{"n_layer": 8, "n_kv_head": 3, "head_dim": 64, "norm": "rmsnorm", "rope_fraction": 0.5, "optimizer": "muon_variant", "lr": 0.0146, "weight_decay": 0.0082, "schedule": "wsd", "decay_shape": "linear", "batch_tokens": [32768, 65536, 98304], "seq_len": 384}
Each number is 500 + 25 x the weight over its row's rms, rounded and kept within 0 to 999. Layers, rows and columns count from 0. Numbers have three digits each. The size before them is the row's rms in percent of the matrix's.

# layer 3 attention output (transposed), 192x192, rms 0.247, rows 183-191, columns 96-191
084:528535519524486481521484486481504508525496488467511495489505487496504518502513533474499527473580533509539500479484497530482488493491481473509520485508554519516471503484508483483507504516490542542500479539499525474492451492518517485445482468523480496497484467482512453481515518539526559507
098:516536512502509483499531462480505482515466493497481507500480463501521479465453522517510532511463490517538502500599501475470548503490522486470496508494511485485511533529491539506493479480526491543517535476454496522492483524522491472526521518502518491477562469496465549500460500461503516438
098:474522510516490478482544498521550484501524486439494479506520505467501533489519535519469514495535470531496495515485480509509509464495445516507529476519525500549433504508529499490509484497510482508481514501465515503454495481482474481426509495500494497480502510475545511510507495525471470451
112:517499506475490496480563513498500515534490494486483497501515451517484492516499497471504516496498498517547496504509472469520437505528507489484504513510506495489506450489514507509502508480495497507484517550541500502463542500528479514507502510522505478546522496518523455495509456532516500479
099:515499501496486501498440445534521513521507517497497507528523531503475541473518530486514523461475473529476554486477515509503499541470455479524506512510529517498473465524511507527485487528520513479491527489490507525493493549466524496466539518508485485477545511518492514467548487524458515503
107:505514477508524497504521500532461528522539476481502488517464494478460512486511499544495506458497471522476497488489530504526497549512512490518517497478508566503507510540492508476461495478504513457539491544502468479508547511542500479538463496462490533518458501510534510483469487537492565490
104:477449472486485505493534520514443448471497494529497475511486516505466492469520449471503510536505544452497488496488527493520537501513504517517498509482508470480547496528492501489522459503474478493504480505498552500533512481472518527514494484537487472504520517499531493486460504506502532460
101:552520484499471501509507437449484464509550480478460480507487519525527488475491482524511466485574483456496510456509510454487488479490519532516527477537488487477497463487506467515519515518524509466512482539511494524479456486548493485500489508476519496497500498546505470507558499494483485537
099:499508497511523503510462495481502501502516534518500477517523490495486478487477497457486476509511493526501459478514484495495542541473545493503461480513505491516470511421487474479488464496471565508516513520538488516491495485516498508491540504487479494506476548558465509478441497489475527528
# layer 3 attention value, 192x192, rms 0.267, rows 184-191, columns 96-191
095:470488522502473525503486441513492476476527515535493510487490468498534523516507510510544496499489506506474498550495535471487491517522473520525461501466521503483488517510433482503525514499547523485459511482486490503550542523465502516494523431485504545511492491497498494516513382514504497508
099:500521500500510524527546534486513506519525497479561480478500526509508509489538517507518539514515533498506513486510511486496476494514524519507501532518489500511503466486465477506539484501492482500509495489503478518510543491494442500472546545493457491505486514445553488526509489511479482534
115:498514507500476484536478498487489460491488491528497482498493501529496522503479463480517497491507490506568532467489461491521477534475480510487482486506527481498488501476503525491520499462509486511533461487492494494515484516590504463479526516521502498463472492412442508506518486468522507490
094:521520535504479508498484536494503495513500485507489515465537529493490513538515509548429492498510517495513495483561505509467523477450475569500557481457514515533499506492504506531495483489519508539539496486485502469466514560482521478473534517477493473518536461497444483499485492454510534508
109:472505516506489471432500502488476458492478504508492469507491531476561482500536493500463525495474498495524504502514486497475509471490553486516540493428500515491514492519505500498518526524514501463457509548496524505508549490601525487502489500499458466485541502501506500470533509483493502500
102:502472513547479517475480464460488483505504510464543519485486521470485503503490498500496460476523535501464511481505512531499511471512506456518522552487507501488492470522439503442503507552509527520468503509552500491474465467483514485485414467495546542467501548457474498496501503513492489488
101:501506493518524412489519476487471515530455493530523520461503505491480468516508520517509509489466460521523487492528502498550472512483440503552481513500495526486442492480476543503499481500527456502491476493492478479526489487572494467471532475499502514510492411525512518492467551527509477515
108:520486509539549510496501515480515536517499485523456484528470525496531480501512533483493556483502475530491506509490442530487539505515548501532472501551499507518505533476486532476488494469474519513524488497506485453489523492499447495520484489500465520474483542555503513502483500512476498474
# layer 3 MLP up, 768x192, rms 0.303, rows 0-25, columns 96-191
107:493520519476496493534531508516493490510473492502490461447536495498533507549496504559473553524498506518508523526474526473485514485494485513469514466539508470498512514498513484512535480510520506488470488490548487536535503503502513505475553517491496527491472472515523498479478524491498496493
092:482561474519472509511525479515472494539491480495494513473478513532491446497473491424487525458516483539489515484486511485478524478493474485558530491490527475524535526503510484508503478486522439499489511491519509536504461506522529524490487535485510571510493521512486502507487484520562524494
102:467550493476533502526466498508458467545538481494483478504500507470449495491482521495514490513467507495517522548440488515480457477527515510460476499471502547519442493512526505504481512527516536502525518537501512515488506530514510505464445522487487502484517546493502512497532495475493467474
087:479508509457486495481511486495446540485504509534483475489488508489532467522487500509545518509545476493504487524485488447483525507503505523498508515506478489485512522504493511538512502537527474474473488484510501520460443493484521458461497493493482539508449447512524524492536544501520523504
111:478500525488465478537489478515497538499502454526499478466554485471477455476496515545432517511542517488526453496471497503510486505531502470445504542486524515497498474498493521486452520479474507500494496527467463452541464479503488492523485498535502488545532505518468492458541495489513488490
105:513472517517552480499510537524489468437502503458512481512489466500544485478498516512496498508497537502493519500487489469521489493481520461459493452508527501522515499504521606509559443466496517500486528511526524499470518540546469468476464513524490515528503520499499495453495516479512487517
104:472497509512450524519486544498507535503481512512506509451459490509512514540479468524463450507513538510474498515502484528495483525499530520514536471514494532489561503481493488466491482535510524484518468502483476482472454496545488504494536510507463493518535501516483463515508476525513473457
096:487551498510555499522530541501490486488499547482487520488534519528538537548516458507531460503516505522485427482524501531483448470494502482484509515494480550482489489455533517521518497552508494488490508541467515480498511508512527531507463446489467440492500453544507511472518512487474511504
097:512558507501524506502549489459512473468498497508507487476497493512503475492483509552501518486506541536536495537473508494486507494522511507509532542535483492486491531494535522552501485523509517476477512511526526454509475526509463464515461494526522503519494444471531524502467516490471532505
104:488490541509468531466519492537464488509503514519515492479525481511498512507518518464499515513503541507529514463461510528496523510452552534494519489548485448526458490496513508512498486485511442534506502535485506513509539497466508489506514480529466521493481454488549490479474505504552486525
092:501471460501521524511542512464448525473477501443503463529460487487559485497498551517517485495486486520483509467533531507488528502516499486493520473524492524509491472523478491506519487521538502512450516521479472511495511500494441535524515500480472484559535497500477468494523547496497519463
095:506446512499486468500517507494516506566521492488459507517533507480528539499495520497498505501455528514538505459487469544519484489470506525480480552508527515488473493495509479548494525530513492491532505474531430474518501500526546483502483498571466482500514531531484457501519523488501458489
097:480509484469481516515529502516490484513538493505518475447556476487480513516479533469537493476514480490504517523479496548494491490499522489488482502463499473514540539537442531513513475519544527513529487525508494524490509495514519450521558473487467482504493503469511482476528508466479543511
078:484504510565497468465512511481496462502485509486470427511475489518508489454509482488515492532505481487525526457526494517532503522509502488512512490526497535532510485499494469494505514498471494517482482487504467542509500518556497488493484492523486533492506503531493511522547465507514473476
082:479518494488507494549530497485511476495523511484469570470533520477488502476467472477499525531484511504501496492549488517508488462463454504511512482512464478506535434488548520492516504507501485489549505489461483473506487458485519501512523495484495453517480475493498480535499501551493546485
091:524491490501531490496528445526490510492498497514498495470490515455526503496468528469504505487468470502535489543506462469504486484483497525484520464493541483439495538535480546460520499471507521481465478444476454562494511522483491476527554490517519488489529488512508481519505508492507489472
095:524502542491500464505479446459513510538473539510503529499536523499482516480496528492481523546494474523480530495492485524489519468535507487528492509519473528473516487524511506496558465560502475556530473494529496450505475485460468484515478441479506499517481497447510494516517518516481525530
113:491476556528472528493529477508497531498510589487497520519512500509476501491476535484521517525533480496473512486526497518481498464531535529499476514499523537509479484472464534480497492495516485489478547515504497488539507515515528511481529502466505536507496503505523487477490485462478512518
096:510495473528524533524512496479525554523522489501518475508508469496531508518471566514493497508487453523548489509533527492554492516497503501508528476491518488430476507514454508492509509528480486491479499482504480497502510513440568499501517451490495507487521506522481512487582522522485497494
099:511558527495514456525508549449506445516473479491499489484510467516497488510464489522521493485465525485511489523508457547475493479492521496540509493461452531506495498499506500550471474483513462504502522468504490531498531477471455482492495492545521474467524520522496512474496531529486533482
089:479523487489529464501511501468510472507508492478497463502540514479519515480448494530461535502511486467492478457520476485521501554477497531533534490545502535497480520493537514503469449497482488486502520494530535494490495538489506469521483532456513493496533492469531490493493474518453512507
106:458466494531556474520481519482481506493516497493512505512487486473523511489498502519517521504518493495514480470537508502538520537527537524519534474444519511499470496511486465481478460507534497537479536486539527501506496522477517512444463476524497485500471509511497482445513531505484495498
097:465478508455488502528507527498519493527515512511514483480524536487496506489484513541518496460507497520534488523486496510496499500461498487484503461526520535520518497494530487479501453469489524502503476502563484537504524502506547526466538515493490537491516532541519497472523484525511512533
080:481478497546519464485485516509518485490489486496479470478514508473495532478496481528522510559418447475480496487480502474540511490506475518461499526494477529461514507521515514449502484492503490536515483406505484510485497552519493455517552484512478504511506489532478490518515516469496539485
103:511528500511517501531488491515490491513477500442518505523523493494531558463505484499479471510511499392544463480508485465452535516470511500502479545457462499532464494513508524459552457511484493496490533490470510509478544522497483513440511508507441533519519521507480484506500516467509490527
096:512543529537514479474521505503484515504473501502486488481475534495479499501524513540505504469506519540550480485512502469508515477484513461498516488463482499513531450537520465466530511445477508463512550478484484476492510487539480491496523511539551470473516488499493498458475477508528531493
# layer 3 MLP down (transposed), 768x192, rms 0.149, rows 0-24, columns 96-191
101:505491498508484510512519488505515511503553512505518504576479482477538473500498468498479548543564472511492518513519500493512499539475509496506545518492477505477501521516472500509548503505523549504552498536482513505504549509560491494473495480514536501476489481489489529532478494522523508516
098:450532488499506502531512461489517503484510443508463488558468458519502460504487482502488471484508481510525525473462551471484541546487514502475494490471469489560506523504497491514488517455482507501471438503491507488483544495479496493479462530524522511472509499503504510529497524522519457485
108:467508521508523527493484529492456495535498510474493478505487544539492498549494510508481484500433508490490519517473475507525542491506500488472508522516510526527519503452533521527471541532480489483506474500485495474514485464474484466506460544518481486531542559497490487535497484473501469521
093:490478493466525502518486531495493488463538435483517500533524464492505505517531499488528514456489506535488515486515483505500544498517550466451507487477492518523502515505503509519530427505501445475532535535501503494493495515498473517497490522486546499488472494503497513505490546500484574515
106:468454479486486466527522485493534453512482499491491505526523507511530497520506533524462541526522494510478476509470467536539535484527480472512520498520497498527522492487493513498519468480499482570476498503471515507479492503500489520545480481506509512536504475544487517521496545481502448502
107:479500469509537507483484487519478467510481498487496501492493508472537480518480464515454498455456482498472489518458534477481532519502506519524515512502511496517520526549490465522557507529507538475517479500501544514470493489512441470505502525506450495539511457542504502480476494514501488547
099:445507511498485485468527549493475524504464517511546490494507484476501503491501504459470531507468530532538517479527508500558497515512514502476496553543473510477491504487512506497509499490479523489490477477516528514472467508508509487532502512544506494552534500451483531512488479499546475506
092:491475493515534513470497447510484457497468499470489485545466497508478486488524477501483487494472502464555527466493500479548507526489495480470520495499510471513479463454487522500455519521475492509515471495513502447480502506498481436502551499462543505518460506491491482506525497489505467440
097:512491454532510516511530500485484533441518478448489528517498545508486474507495507478541548448505480482496455484513450451510509526539478487532465496556462506482537500498532498502514462492496475483502453510543473541525496534493477508497511484505533511481501495456515501540487476517472539498
113:510520493503494479512526482513503484578566482544512525474548539470524486491486544502514505561515498508529464505507473516489512496482504483467536458459538542537533474498519473557535496515502495500520490526492513485484516465520523506465517494544499528500467482540533522482447503463484518492
096:539525536494454481501506537517462507489507449580485538516504530458509469522492491477504491516502530504524521546507500490455485524521473503511480492539502516519470489558513502463482483501517460544521553547524496468491499469465497514458505506503504498481523524503526520475507485499545530462
097:488497463506503525491547525479448486505431487525486507500488484472489452512516506552461539480457483482473509511471492496507500505504492487504485482454476490456499514537551495491537479482520487464503531468538465498529529473507482479523480492471506472529486514492476525551455501482526475498
100:475467528498520497506569523457501505537507513509538487528545478529536475497520513494520482548503505521558531501502473497531497491497511512508488506473529475474507484435482523508507534507517515486508494477545501481526542477469520504493493493486508513445512495450474488496505533507492474512
078:447524506507503495529533507461521440482463494501445485528473502511527494543465501469528516512469501492501487479520515530494444488536470524482469507519491498518522485496545492518486438499502472492492509477494508477497459525504472502503524514477422524493488497507515505498452507492521509474
087:531519491503516518499531489486550527523530541533500468472468462483517502507490541477522533464480479541535493524535487464530474490477509521480514482487534459493520532470481472473543478499482513533471559487483491563476485475499480492518448504495464526463535486506525536522534502510497510495
093:477506499526480506510450513463507481533490525498485518480525479459534485484483511537515480490483459514538517498482489525500489509445457434484474520480489497492527511490508426487489474462522528512507468491503525459464481490509512490518501500482518481435492520504500477486483461510489522504
098:566457493527478485482516522521497470479500500492489491506505504501486548539489516482512489511500533555534515461523511472491538527468526482476472473521521523466475478495506514467489484476537486473501533535478533499519433520527494505526474525540523495497469494471514511534494501525506441561
117:453521492490476511490529525497469582516521533477501540539507476508488540445516492467523441532494483486487467485496510502461470497497476476488465501503482516494467461518510468490491487536517488534510526485458503507500501481464514497455513545495489509513503501545508519486485465481465533481
100:513540518516471456527520507460555512515443455532510506507495474476541545504524510479503511445517467493476497510533438512498529507526514481499481513510508494463517537495502502519504484472524486532516468511508460577489480549494460529532484502481512479526516500492509516466505514530507489530
097:494481498497511501503523503552483456490469494481510530533485528453513504499529529507483517526493491469484463514476521569528506510537511526497505481507463493492550472532506495541473535513497492508513470483501540472500466532500521533553473488512509500513505525491480554513517505438514468504
094:514487459478534508495466514483471502512481514481485502567525499513497507476480488507500503517469478525511465474495503506528474470510532494533465480476529491500517569482510441439454503505455490493469500505523465508515469475517479501508505498472523469503506500495518522471479493516545471519
108:475520467529493506551497469479508513447483533504458493490483454470529498461548516491490535486504457484509502502504521490484534535505502540562501516513492485513511515527486517507501492516504487446465506487484553489518476471478516487489482492490468465474456512498502491513507520446478498514
099:489543475454502503533518509516478519516511498515480501534496502490491506477521512465486476497487496537479501464479495490515529491490488461512491514504510456479523467475514493489496460525528500531476566513494513467447480490453481533479506505511488512454549549489516484503496542547488448494
076:514520493449477506497492511465494494520512481516493519487474498482500500531535482546480517497508493507518501489508486500557436523432519517508521445482495489496483486486524488526532458506517478481517457560516515518481511497499496445517484485530544521487480503441475497535435512497479527520
102:513524507509527488463524503500490564412449488447499513500536475475495513511482528506548510520496498478523524488518533449444497476505474544451481500487476495487487530526513510477505516478496479483516536494496535533494512448503516517487494483520467493479496536489493481498511464515508477517